python train.py --n_layer=13 --d_model=512 --activation="geglu" --attn_scale=0.125 --extras=["capped logits"] --init="uniform" --lr_head=0.0153 --dataset="wikipedia_en"
Each number is 500 + 50 x the weight over the matrix's rms, rounded and kept within 0 to 999. Layers, rows and columns count from 0. Numbers have three digits each.

# layer 6 MLP up, 2048x512, rms 0.131, rows 120-153, columns 64-127
460408464449532417441386494397503440571451428580430580501571502544460466466422537442474484571466481429517385494481477439545571554459479586531520502504399452562505515504509518450491493412464521
492468489562582551477552494499478472491465453520559440422523507414524544537549480413406503525519522482394494507544455513481482565488512481483518482514522606460387479445526393460464467532472544
470442495508553483530472431473542537574493524434439444413496401550484472450520501501453527518423535466524385516549534503607513464531536539491563571548492514497489585482527461484417526456558504
441523604521498494516510536466512398503472545567441537468419525459503471535560521471492521455472573422568507561571622488454573522436496584469432488532477491525517596470510463495499486533473454
527610508467517509492416456581492521479576516425448464446564515446459487510547590462571538551572463492455529435547573464413535512529504488523533572554463486564560483467528505558563476433505598
547476494453461543418579521453467568447547532521464437493444628467559472507455413567574509559523466439485493476466578533560471543507496553468571536544512507547467522528473519556528626481523436
543483512494427438458475423435468465475472430515439471519566517412572543506486421494460488607528515369529497523448503538551447512487472492586493563455511485540530520515498517485573558626480553
465545481523448563528472563520501557582483547565498398450579494498431506457514486569445532499560441554565484498454572502576542436468525492420498521474431532392639512457468474524554527514575465
499488484512472436475434458462530563577516462509495391506552504431469562513507438530560480487467432401482473561522481484492525504587473458523562514503526497523530520542523436536522577526451534
507506486499431500497463521477504506483577595499498615548482471496438553512478490435508548471535513491482537499446529526576561473487592534581553529496565472527493468567440437475505414501483453
527443475480533430490546520424574482492532494449600444504470495492413476515494515474519539435507525409473433443451491515362516482511465464631573574570485540518502458553536490434454478527461567
547444565496532488493542514501491455508514463587480460450454396303464459359480578503564447385469485373472579487473492523566453541505580558547555591520561454478552553373431414481435577535522522
491466532536535528406386658536555497484496529464530516479493517582586453448474378510612397449444521438555447618414519465526496502444532560503469446518397525492429555480551539529513404501419463
432486486504505548544534475572599450477506495554528494507537427525548525528531458465448519453480510537490506492452568442543456465453456546534404560468461484512541592389540481498428503503479420
507448490518639401505460517565463525503496547562536587530521639461493560653573532509466458517534486458407538560448497517542593404551559572497489466516446559441547527518394523447548494517534477
602485471540563399576542484549531459501440486574508594493479526561503562548449531592463513494515514546506407527415466469509517580499497501394438534490452502414533491450490512474504570463554561
517453578537636558483511396464496555513537407503425386478524482505546437555560583524446450528481533468540588456419482572634484521524554494487523501423469535525463499593468517400544498593579467
482533527505513536514508446426456599402547430494504544514438443465556501505464521424498517457558476529514505594540474496504420499527473534437547474477394521542567502440525506568486472500475488
508487541589438517455557560514549509564505519462465539477491594554577476428447566477508573443446498492485467508556347557513428523457569637471477508487488476557471463558381522606527459549433514
454456457486496489432501550479565508468491514456459547503439502568473540487384432474541456474488468455481557418598547402529486543443564454550485495522518558495492502494487464565380463529480470
472517460550479494470515449543573491556511461556531531536515472526411467515531528514450465514526437513576513474498534516525534545581439509521444427504405542447461459506471576482457546503641375
514528503522490438490558521527459484503563557551509440473561475551452506454554478474598611562498459558499477444450553478480444514441655538589516510380555539516533597497494551479523459369493585
428397480493477537556503536506549514478543556456508554453515533500576466521562527475548561559487467606435484594468487452569529553510509569594546542441584579552440509510456542517517522499494466
532572454487653499292425512476486523464566581594496436520430622572657474546445418580571484399385482487551437569461580511461507554557498501576451490510583508546542471576440602440557546558499507
454477494508652540489447537454515401481499550468484557528562552430563512526551522509589488594459460493522400526509524527379482519468478490596573526533444496462467559536562467441561524539561564
501485509500495504569506498472406464510455432512458484530475471398425432443523539550530382512489449566486535575556465499569506509490416399565447499453446544530608440543436499535537474445475521
605494458552526663557399426521452551459571517506477453499468570572630500387532518424588471491529394492513468570474558473485481566445495502555588541493566487583480435532429468484611571512539463
539586558470535480542480552391495505409500483522493467576507491444442528578527590518476475580562513562496450537535526483500534521475498626556529581395537524435506595512470555462389573467640476
471541499581382465494444420483463518536450477419507445445526553607537552629468498544508395496480483435471585568515439551477486445514526500437498587529501538629523461439494483516599565468464482
450488546528505465496506478469492557515609496543463469436514565351511545406497469499443501487499581369551429503456578436451437519489443523470519425521458494502553454542475522523489445495485475
488481475425459451476449507420530517491439523447487384540465427576607490506453559556516553545540542457583437480514511463538631473471501521487491520544565540513449566585443481469555537572472459
478564506505497534503512486496446487449488571405409486487553593468564491557526438423533499466577556521482461495443512498506457512580605559547474476500614570448467490453581580478418500500492588
415474523391542355515494504513490510442493458483542496496424481475473415565501566475611441531494574452420474504485504561479471527550565433461522574494645377497459542481495479491529537494468520
457474519574490557520490587524423524507525514503467479405485492473626466485523411528440502535516471548536517539445499491463478484578552509524496494445504526480573478531512486520467494478515464
# layer 6 MLP down (transposed), 2048x512, rms 0.0631, rows 120-152, columns 64-127
467436484510580479419498375503485481569450402468436449422542457490435543557510449539555409441428498457481427514484537366461534579401474556399493540513426523397512524620495465486493447497626448
586518477554453513527528530389467502494474508536458458436565411560490515476515464485580473439480437613483467538477522522553491438518474475565417478536476535504508481409434453482525472448576477
391491462569605568538518604438546494447445492504526485523471421575526524414507511497570490581463465468539446618389511513471530556535485558509523530464460582615473528489507465465472472514460494
462512496449485532454577476511592592412497395558485553485540501578518447567483615399537397572467596505454446517473567477522552461444431474482401349494432450500550357511444470558551454485549608
445472530436512490467525510405631533499517498495476454505439553510460474503423473495484417535418484522549457566462482579524444479489588396491539415576504414389522433601524457488554375546466515
558445492528442569469483516540469452467506519508633505460618500471490553502385419496487623421473525534530482549562581491444461402517563454562418493484530513535464523554575484467497538517546443
521496470488560496473511475433483486465509579516582405483478524569487516574442435509482448553443573487568486533504464503532498512592490488520453441490465499464553461484487505523489575531454505
548488565528443539479493446514492479493428559480542508462431551415526444497440537450562423527456542408595450471467500492454517512606511480388443481498526454507473504634519475442388585462612449
525465551540532510450514462493469521488501566528428430543440465459485436517430478455476470536585578464526527452547562432530532465384481464516568538536552556535575533480520528439528439500506537
450478514462526511458416478484577512482578462473447492446494499502495506512543559459471520407489455449519596529462508493528478587554584484561512548428526598486520526443558419534496532531492518
490582500487517533593629471406487436496453510442522565499584468407445549575460496521448545420493437462501515510565528425471438547532538494532532489559466501468396596429543468545404547515483434
577460481447584436496555466386535604494511412556512446539442476480624502547543526507509447543532429513373614432459553498533459604496532460424416494502571447536528614494474470497580596526561501
485500550534561489580523524507432543465545477523528528491591517540506452511570538552523505542470479509448456501459539551497483548562558486539553516545604488548536569481504537540526560505521440
430529424464469438543543560458473553580453553540545530465480491553524479507537427457408555575546533529542420463523466575520522556530523512551542519508515454495506482535507638489496428468457444
453511449484487532514604490464527443537527477507517486568491484573452604392516580593482519443378452478482448453616495554486590457576503439554474543518438494487495578547478430445605419517523483
486523500449471585564470491463574546538500495513432420438456491522523460563494501561555440493417493477571541502513495545499441449538513611475520502568540469522512378531470482522499537484523463
568498395583605451458484451496402492497542479560513472574559511434493478564492495411439602562514463510444511534525444504522545502502605533548486491527490584539467687566511577483494537635571476
512430464483497537523529482586493524463533517482504470540479536447533485400500504565455494491549504486545470519522407522584478503499520530462510548527537540505435478486502478521423452442515541
460457506597466413481452462492500517471568461480540517512564566381575451496451543554509472537424517609513522477578497575442568472505531440482544465483445491480465520528547496492523541483456371
528456530707507514415502516498533493543414542406536492497513533479435456616496488536484439417511594586458477526548461527469444499585455565469504485488453550453501510385449521537543479604461534
533525556463426572455488519431570502419496469501450521544522504573353502464506471490443547515493572478590484446514483617501485469450611553458481453423430427474563489463438462477535397526507493
487459467492546534640584494503517410466453568428430526570409483556496494539419418484441521512433576524457514430402620447548420434461485518459425516462613554526470585473448500455493569507529509
479507495601501528482486501514573550582540435539481481511517508488505572519542442546542446543509561514557503576535577475446508489499486461502562537541470507406428454470446469485501541483523465
529472341586612606325503480399515498488475592482564402505565479595530433536515512565423404547383388516577476621441462478410469604563565518527545585509506527570468536464484618475505531492473511
529480507472505593580557504460565554442526489417612446464568441408533570586575510540570586549396380480463395524465498433497488489421569513479512482499563570506571473412567603450553520500499456
502544478539505620472406494544540493521481494393477492429400458495566487446526515581483559483512507466549559533531509508570452495516492457360498527434446470432537496451505524449514528470414506
515529501434451402462504441507521464420621437453472408508481423556458507394460452463443433463460525474591534548541529600450577536509481497447457494534366466527546444458502526474597437443430517
529592495445504470429548492524429461541489553543579458488462468519482526466422478626417462575505558547506476514512422537460442488477433529460540428537544467535430546600546519442505583470435520
450414374517479509532458469496518406615575447544439503380524537479514501504413405444431567468517467486526528497515468575520582515469552602513450459431647482509476525523486501523422523569529442
390492454518503498485527475596539474482446485625568515562558510567520505465481574522487546471495578585476568476542477617484487427514466547470495433540508530510572465502396442443446411483409520
514614442555483538487471498431468505457444519542494564459442511445538472485457515502547502506511491475535513422526450437466454657471414582472462519542461547412533518441462540495584441490503480
467444527535513361469523533474509591523502491527488540531524505457491543435489502453479432446605502501534512517537495489553507458517473518475584468569526473473518442469451513502443532551569573
504537496514509464558491424503530450462569477628512556431531489468513494487429447443447494478445447485433416490438499515535468476514443487463515508610519521454520461455512521558494515447507549
# layer 6 MLP gate, 2048x512, rms 0.124, rows 121-153, columns 64-127
571535504452473557447527498503402438517495467592461487485480436532446482576566433517441502527517525466415527541468400513500490534534450470416508471594536503548521518502568496509459503471517508
428523517438446484440454555537540459533532418467558556352442521493513535605480563575686587507507525538395574433492517506484514503612473570521490472497504607530488497571408479511410416465556545
545483516575472477485550441491404606496512517502575515448518519521431587429422423560517561530549487472532418464548515493513527411524525395508569516550520579569482436463441470407479534561487504
584491455584374523498506531545517519554524530441569474461467565474471473465550536373381478396526433441447453430516473504515529474551398457530467496639480549593565552454559490499489500466483433
509401426555479479499461530571486599443426506500576565421550537508407574482500420471387484455507598593478569544388538498556496478476390584502531507523491529518433486493499467447577455455558511
531386502535515569484525454414456450533476525583545533511535431455566471537509548515433423467532487542561465477473505519463525500471469443532522549511547494552409545483498551538487535478585469
363485467494482415529595560485525510526464515565459519542494499520503494566594517529509557463463526527481555524472510486555444540469493518569460583405573529571516475526520559514529507524476499
484570384538556441528550530534527427515608503347466464448634361459475545574531512658575482476502451538516469500470512557438468532477522490517540397459469527513552489528518451509458538442467558
487481588553463467464432506450574577465465379501469477530573467481504523460580537459493506508510511523472539502465497528510530538533455497618453517525553526469464556498497502521575585492557526
435603518560457509557484546491458554524484425529463463517439480534508439527382493484490454480519403562532527553588447543425524478483556528523508479552535436386550567493493437517557468445495509
502493520535409557501514487410498461444476563437572516473501560577429436549506493494450443611560419489490471533476439550551495426479563429430580494530585461445500551518395446564518388487399533
579410543471538497472446568442551482534572477536486472524538506559547576559553500494517432531481502415539453520481428589504470519445526408490493564428508560482509592504463504525427521471481488
459535495405456577536484507462433496449515618407560481494507537517547502544547549371540566449550428466553470478497461418554527465506512581430409505574559450468445502615464482522453517534529539
514442480611507439451548478517506496586555480498502558546499556411474450505577521498411414495441334560555488543478517496537514325517557504628467536547467500523474542473338573480448545593427454
554483468520404503462526500468539526520488463476468410403520475483534478474529462439494507511536629508538521492418485511525579509521487442381512470519603459424466428488387529506477511505505479
534505480415530477454351481528486582466530451516523497532507581478492479570542490633518519521556509584508457499444493510457485504517482564408489530523503465464522511560618496443533465467520501
502492537489495462516487510551569466419508526527455546483460500474529581537512500515555514495487490550555465511438492462482513549443532490552407445552500499488557469516487450546528543552521456
490445583583500460487489509534541535511489459492672511364542473547471548457548499446450532544375584475406401470486531496496519490464526491529463501496456598489584524529475509468470511404494487
484520521432558495523405459564456430491497550507473466515520610522594438387527517483434550490497486472592553534488567521510506482508485457396524594571455444558451498549489585441447454436480436
483536405516430506535457540514466567468510500464527576443522585522567571531403443417466452517459535515490507479442509503502496582530559509504527463471562516484528558460450517583498396569503520
366517579440552486402502544580542573489601539535512559517514399479450486505475583377478605472505486524571401496559489410582430581598464525548589479507489572472493394503515357425521470521521495
539452363500469566477538523465582541533509447517494519456456559467523410504451447516458506368582395458572511591482567532519452432537525460408520450489498501467521487488381547534513597544559520
512526510567625703375465540469567574551495462436633590477444483642532468494538687533495462419453464511576433551430600510420471500507651472503493539539494482560565531420499576483452462552385496
545498520450540533453529545560544402487564578424484565569489498619432438486527446553433426403423394566542514478541482578537381436486447503514479361444469516455451509535465585597434457518519484
568502518541585473486505575480517478608547405540315576502590479423505516487541486527562588560428506513520485564522549565493553603577442471445407443450488549519478516482482535531527407495542407
526476543514536520430475540519353448499526603317580415432463559467516396489555479639513557408455423423539538573376523462597472561333455625485556497536547455524633462503520499504558484481466451
512563502588491489482528419466537542517479498479580550423493463436480472500396542485450512436450501537504526400492423500428456543517458568509464450465545569588569520541461481503559557501458600
485503487487550526506492560484511533478489551489430430426546525563461491652486458557497597532545465471544465446487435581557522482492503557623521446473530497535532546603497599451544503509567468
484504536411431490528507464449524456558511478497468491547478524560497460525461497510484489486463513552505465479592566491511507544539477540461540502493558459383482515514466529422534486425429538
482520454487496410498520523452510578452549515600482478422511479540466529486460499482556463412516483528582528450521491539533488455560524435499564525488476536449558491441543439464475441463431507
504537468520498499533483529529562552534551495451529494558469534486456546470559525445492451375455486502562406499622531538575485554522514455522528526566433557551445528539515369545454358503444527
487498380538563481414474416443486437409507506479475469408456472517510387455592474515527566628510461497580555479468532503423524461579455546477537462444476561445473537543499529488508444498555462
466455532548514552466491450478525507496412497510431495461484532516575475460499483541484487477490499522484493491501492423521501501524543515530585514536493482553554505515539527518476474505566478